From a checkpoint of a small transformer trained on Wikipedia: learned positions.
Each number is 500 + 40 x the weight over its row's rms, rounded and kept within 0 to 999. Layers, rows and columns count from 0. Numbers have three digits each. The size before them is the row's rms in percent of the matrix's.

# layer 3 MLP down (transposed), 512x128, rms 0.223, rows 254-279, columns 0-127
092:498584528494497475481490489478489483545524521549555501549538468454496466419474426435532566567520504533486526487506560489512523459479488502485491569565480462424506450462490462552467449475450483472545551506440524504508488504480557509474498492502508555475434523585520545478566508473547491513517506578530462545458478427597520552469499441548500487528559503470534555588583503494543559477539
091:527481480502540469506497476513509478556440520512533603465466504487448526489405573523502496496502537466533544420456533519448533458538467523502524524503467530506454511558520530498491481513482482533422399497448502458471577464433492580440503588496480501510500482420450480519503483569489540474563483510447456561421476520483460546416445496509455481490441551502519548547453477494498520538468
105:456598524519477540474468517526539530467527399486608437462468461504462521473495449493466478503490494504521508484555540473522476459509420503442448477489461495533510465555486542486526483527499519471563565519543457491512507475521469521502530565488471465420471510456549505542558446485485445471490583464526542558534521430538430474493467511572483491489439496480522519519542463624559463524458
095:511541509442496492436472491522549497497440503426567480505561502476533428488471469521551518509539461482540510496492480521484401487531492492415503589423424518425515491595510490500474511462519539514495534521569488431475507515503464466462472401504502519486494493533537437525501527494498498484415553509560565484445513529508474434481550546588468484481524482562508510533468417517544537473452
093:520444460505507533571441466468540506499479569540514521452405528487487543454484446509557459500456532602469489613467402522487563548503560400473509486467493496512481468465476463457478556537501517451491505480555520509532494524473437438571463434488477474455526474488496520458488464405508551485450475462555480472467547518510503472446480491524535484481440466513432506491521467470490463540496
091:535569462451543404543478495562512542478469485556514504469498544542559546458479528514523528513498496506455477519556523555478501533447529477518504585495499505552550462518546494479473477510518482514521520490548572483504515511435493516540421442516446579474503435485513518568528409510474433512501568531534586565540495535538472566444551512518505505479422502487525477559468388499509532463491
127:547477563446516490460534568524526506507547515475505483513520517526585442459440502461460505564510557515468493590500473522441541504541450525598519532530462509511488351512429535497465556550514446482482539456496480430517534493445437496470502516512509565518486517470476521524482504498450595503502487470500512530474512533494491459459489457495470462400488521520544563496535470535497449438563
097:484466490501498551472504464538517525524487587492529422456478453523477502442526523443562508456478585476454553499472484454446510502569492530543504499451520507521516497403474446505463512471536441483532529430508500519430436532442548545458499511433523426525497492499475496487459522524471487478519484464477529486492453469566562465446533499530450496494357510490448500599417483548485516510521
103:471489464475460530460529414463512515430514541510482474437502525469590518530441509488468497552469538480473457470498529568489484470549514487467471493465461557525502553498479530473585524431486521500522515503543521480460439444509463527534517465442538576508556498511524590540554453435459403571559526515523469537505478546548509492434488551508565476480399525486475461475504434490480475455449
096:523472471493484523509509458457518537498470457493535486510502535504538500453437478523448506548523541460512485562425498516461520433408526552467497619521530508486507502541454497499444500567478550480533504453498505466483559525539495471440464534419489502506441407443492479406538402550485501405432517493566507479448475529458448461480542506506469506486472500499485518492482465532474392489532
103:540581519527496486538479505521447525527495582541527489499513437539429494553556502485508495473550603507547502472533432549526514516525527431516515519483473478470478506439513464488454470453593448569509456493575539495516507440517479470548512453483441484504489516505427504423474503520522468480544503472497430532546474531519462559472488532486528546588409515452539524506481461517495484510626
107:459522483553564474433471481535483494522500518479506473492551463445452505543447465472477540499489499373537482518508516514505471522517517487545527458462495512435541496542469503472532505592477541528473493514497535521556499495492463544546470480501439552493556521465570460560610452482508513485503488418565459557477444599410517485527476597517455461558475496490470516469550447534488544526537
118:513482500506458495495493448516495470507605508511528438461434576491451524465488519475506463452475520462469478527488455482539475532491459525569525447477521475461472517568555458489556476418512455445441512499524487514476413532525483568553433446478502516415463575518498538541492477490378477540502506506531468460524490469471555468558466493512508504469569486531562479471505453506581507398496
084:544513502467477482540445541497475559512516438500559482519556532540538583510508461523529520508430473585541483493527478478493556503470571477487493485490526530505514556585445476443455533470471578536505502549500526514539389484432482503448570524567522555512554486526483545504445498532525551488434508451574516542514439570472474497528505563531449468548551459500546462457529483463526487530559
105:480516495495525545526551550461626520531489516455488373451459488470507511461526540495473539568541509437478487482456491491487554520442458514462550535472402466479442469544478515463459488504501458551523487517465529510473426502582436496606483451498474398483476519459509487518530535487489513533505508459477515459479569536472514516498512502526486567608540510466468463514499518553529503512545
103:502523424476515486480471540518477536524516445481560445505486529531499511430520462493514531446496552588459479558481506523534566473467551480558495481526485531510510571583565514445415469538531516575517463493460474536425432541555505467554490438539492488503508570501571488531491521578419540566612482537583503464492527475541496529528504544516511512522491497479475531497495522504548476495562
100:553455491557469436484499469493425657485523544510464515477396475479497495487489503444501468542478504496458512451487522502531509553454521483485510542379519477513484456540508527502511543481427495499515540479503553513510509487473490488495487507473489527527469368583486540531457473534553421473445505499461545511521437482553574487475566519504530484504529420455524466520535513529544518539514
098:457536491511512488486495484540513468535455473481562479541460556575502458561519504535529518513540556513436473488506473554427488495494508478553469572469491566494481507563521511452532555448515466574509544470488475527422522481568521467479519543574529525534474525480509509482543520492486427556461527499507491445508555573490468408500632464500493472527506554535494521489516412565455560477571
105:504490670527500477468513476447548524448494496513486504447550489582519447464522441470507487440486533459519508527492491511531458515468483489435460510504421489464483505450537511447514507466548556467467491517552529517462451586528593419472504490509513465453539455480563548545562488534497459502551517437491552568506500581496502530533479461488559474456550526484487566488495513438500503506539
116:411505473421535465501510517495488498518495562497517452489481467535560484528497550439494484486489498486563444470509519467431441563546528551544479505459515491473479544535480532569512477488574520417532581471416508464479470495479429504423512517523422543479504549517492471575496539470505538495418545551499513483614512506524522580526485461447528549493476449546516432551489508477511504549470
099:491409501502507494524458502411530500455533507488531467476503448521437475525436428496470500490507509590430523439478505528580488482461484527502486499510453488474507476498541554495490471458466499534528493505552464505444408450457532445501512575463519547488613515438535487575483403548463535506450508517481424524445553477550549513452490450504512552465454530456507475514433482466458466526478
102:465536489451552480559525514550493475492455572480485493511531485541512539511479566540467566492516549508501491576429467499488458475638498574581592521494540544492510521465540526470452466549529507468530516519498554486551510553495473486520478468526434520524516509468494456505474482504471559462507499432435540521493473522515503483514427547505423464490506509444450492446488600451581459557464
099:500484573469529511546479484477466482471428511490454471508534482472562474523435485473524490455530491435516497476491536456472527519528460490516553430524416463524498482471446486513503538405464492475517506528450511443543508527566472480467420470526466480580457440520422488625495492599439513528499567446479485537568539515546535510504456541527557501487492481559472459556513544531476565516463
098:417512438479544409468398522493526450560473480431494543434568468463373552478498503492486499508527462463524481447515496492548467456520460529506531548530563424439496532462414474525467478504495531486511514515490524508540544523517471553477531498530518505569517485483526482472555521501445498494492583503510475494481427559456515424461544480477472548464530557493505427489450459550541524485511
108:518495488436603500571473462427497451552539517537537501605462440438501515504557547456552550422470528483501472484464529521480518499524517522535490540489525520485469565460526518461459460500433464527479491473468545508531508511446458522455450523502538530512507456488512519410476450587479547537514501490522478569530463469504495488577525474496507482437555472404442547562562518537488464461548
111:463507473538581480470475530499508533521522417563490476555462551448524516492553477555488441517496441479491560458533444502569507516528561502521468498453522558544502528529500459472511515463503469629524385467539563426467484485518486481541509468459481578569506534567480522470526481452517552524480464488533521521527569507466447483473486583531429491499517518489459469563464506428469486490489
# layer 3 MLP up, 512x128, rms 0.233, rows 255-279, columns 0-127
083:571481557461466417576531511570489443473566546510533518479466513535485487556476440425521500483546509501480556463494518355517443517445498514491487446553478477498476547478530460574534467515442564496506491457480431466478501516552435535471552475508477509542448513552519495475478537452573584511466543497521499445531527438458557478499558475506455493502532481488469495497470508436448492468503
097:539457530540532478558513464444514542557495442490495541470558483510507497520448482466620502456497506579522437484543540509430556480556529482452457494507517465496529526532464522482485485472546528463516535593523456492474524524512463445548520522582528554427457544500464480511465500480421472549490493525396509447497485514473545537424427432501576533496474483461547516503488490458473476576502
092:474468466452590538462539519483455503457454520531478429446415538495487507531516566470496494456484521567548492520471467516508559496541533454524481536521508516569542498485529470551537492471515460463556468409494525498496457524513535463491533440450492483513536498545490498550537543528525520450531503502630553518520508435528638510563484468502522479495473515459478461466537461527447553578547
112:457567534497492509539512531561510470485540382511547464462518492520491447540568392534475515435606427450563519516563477471528427501516447462518469524496498415476513505476544507511483516486494467468503520579478570489472455426460536517531508456483451468530451584514472472501566509450469447506511479564458487497500521522502450502515499441472465536473469521480492461525502472456551447534541
095:499524482549422601480582523527462511448436515528535520525494503431543491493504454448472531501461491498490456463522534477498520466495501470514497429473596466497469548487466469444507473524475450468510486414479536536476422461456456487424558484516555515485571559493507481493568530467478555499535499557472502532408528557454432464548505456497546461580482503494514519512524536416540552532499
116:478496493525549511504498454521484542468503445522565512566516553544523493445503485480536557487533514492539552578463459501490530472487434455518509541453456482552558484547490508506565506563571513524463467491456460550510498490401457430471514479480489444456435520485518488461416558521524505466504539521446487537498478581443533456459524473500478532441442383495554510498493581482554441560506
092:446466463571524502484480475499447496590491515456461551444566512470493558508515517535504583551530499459541490420436440499563531473500501545483504495453542508462505554518447418509509545470496520418481444447422453521504516457545483477508506484547564480441470468435460490439563506481465499511573469522459467489557490418469443504492540530541488461493502452502480565493443562522508506558530
100:507473501489535516520497524560491432470453485496533513471519504494548504488585468398513517532519557501513473487475440527539476484437460576467494482404484504490502451492487471490554481471390503461488529454476483543471511460553458503539484555556502548514555574519475505467597506509468474511495448508504555496455479474493598534489419454432471459522586570540506533470489574492445517495549
099:471490518476500524481526540519424460458498490441497488458501499481394484567521564450523449493524533563513477418440507483461481503572493450488477476464535467547471454561472482579449510521534566519434532574480467474436481451489465503490516461430434533440487508513488449504487519498473488475497562511519456431510526440483533540469540571446573478502540534467524433550530522491521487559588
099:476548483495530458515484545522471504543476458445516474496481565509550537535521477455522484477505539543495479484530451519443533494383491514493466519502513509450516467555462516498477470439508505526470527526405472457520494512495509519504500494476547486532566491605503507436429447532552515536512507577490517433564566517503522423482442563463477455515620486523530450480471575513456485491385
095:429479508481564518457529498478533528558490549570444482537426410537451526533484559498505461535502548536426571533569560520517443574442531528521542486581477454528570569483538522489465469523551451494497430417454442519472480492488536466498537503514487546555536543481534481525455402507509480490449501469526466461512483521465552512434496421504501509509491482495538551485473518494518536521532
100:442472450487528508544564483512542450412423504480493474487518552481514445588524477464477532550501440554541523443486501525539469471504519467476490512524460498426534485505411534467393478443539405503483491533475469543471459515497494488470415501536500524501560471486533493500532437542482507520555422603536515453480549475502557500486459483532522501479470537565549539500503500429519477457564
088:486555480472448494422552496516519466500585507436521531518487515515512456503501470500484495520530554560455449494517466574466521499471463528532462546466495511540502541533501487519516476535510531474488513450515493535445533488472447455509567431500502540560567621482458549524480486467511595571471476517519441444522408453487522551586558502541596499480508549499510437520475466511489554519428
096:513546478480580463532493512545480512510483501543511475435509589490460530526535548488465522510472456503510469468486484469535469497464572520438461352548538518507511498563384520510442446473532489477519565534490534515526466493468447486466414504590475533504483493497514496456526422452505512507480436455546524550476494552514553520515443464476519478493587502546499532450526552465469502514579
104:507482540531492518445489531521530473551536501502507554543531484491538517413434490498473482456581469541517565426473526493565505500478485472496506505479471450533521454496507478514508511528544494460493504508460429508521497514500517473504418551541444497536482551389497377463522536475440503465459452444493491454516492517482459618461438548475537486510464540548528569452538523522550484579577
104:568492564524537535506565496502484457518499477477517485440457533386559543557547526477481474528526492544454494457552505487479522542507480454514507469474563469589477476516590518454533528442464561492472472499509516419499486424491543454559464615487504479543442450479445452509545425544512500486509493444502544491507405494499534566516531490501487475468533481507553462500470525533499486584492
097:514420568500468515437469498442489550427492527484502532460513570462461555407533466558404525580525494422479549511453509522552538469489510498495475477585539544473500498455548527497491481530460484477531562441473516467564480437438466536527480499569566514453519495477524505509541509469529479508398528461517534464499534471528544529537515484537488502507502473431528504501505594531474527441446
105:516539471493463443562463453531497516505467494506503460476525527508431466511518485523460533396510490478495500510489434497535508523492479436532500520454507465535505612510510497464460570526538559439422561407468577516467431526572489542451499517493456448509496558523537467543534523531474496552455446506459419510515529409473448575517469518476541442518506532521541457474499492465495440530564
114:504464503516533525491507515541471566475516535530493488506447462563462510493523424495478500480478479486538550570495584523462535520534463490449452607471514484485490509514492488470490508535522479482437530472408549471514482470400601595459500542517472517483528482559439476483501540520490443413459502472443525463439543444507542524538541474459540564549543502569496509492528518494524393467484
100:469530518478500590505518435541524468488453546474475442481513486462456530499484574577487547470553450557459448421520562575500496490513487465557531566508484434552396452458532512520525437464540531509546537523552458492506445445497504488471503530466530440475537486463471602496486440483517554458499531503548490516442472473525427496538572513488499531499462440479503483565531472449543507504473
091:479494492479525454536479475550536482507549536467452531566473513476494512489456585508559513482540527486500537481489531607460541600479519491432502471470475513457524475493568512464471518514559474561449453503454560449473546506422528559408473492522451612499503503462549457531554441504538509516476500534468505539487487518439517495515448496510491473565593472545489497436509494514540513475403
097:461534556497491494521572514461609477521531495490659496469561540444481531516521488521447520463505437480487400553481482493506414449465480523451493498476580465496560454497475452421490472558503423534535520421499498492445443514504508491450517484477520463545490561512478561565516475466523487496471420478524500520487523531469571530513505476530440510468520490505503530475472530504509480547538
093:461508466486529556531550434459522518527522471458518585481556505502499534510436518422472467518538535494504482507593543525509434526453448509464555473456502502447505541562519490494523491521554481486473431455472507524471609530591594417439485519480513463459426507561507510473418508491459462538469485501442475474503506514494498544435473474502551462511470520522529472512524408470497576493476
110:438458506493553540479513418494446481441576573463556449478414413424524546533557502459435463532528524473510489458507451509463441521491503465582522507436526510556554515478541493447495529494485484501480573543488534496534513484510530477494486515504546569448467458509425471557455529479477493476564546500518518466451461501460477450523443500528520519525556535524476521588501505530457488511403
096:486454502519514545534467459470559603394544577534473505476539504574517596441459544512467567471524453481442476491486510376511551539504386514492517517522500527481546462547496529480562478536502443500471533463466494511493483518516463494500449493524539598504489431502502514551453481506522571490454517561511521541508491467462467579505487474567539493488487477527542489534518484470504526466505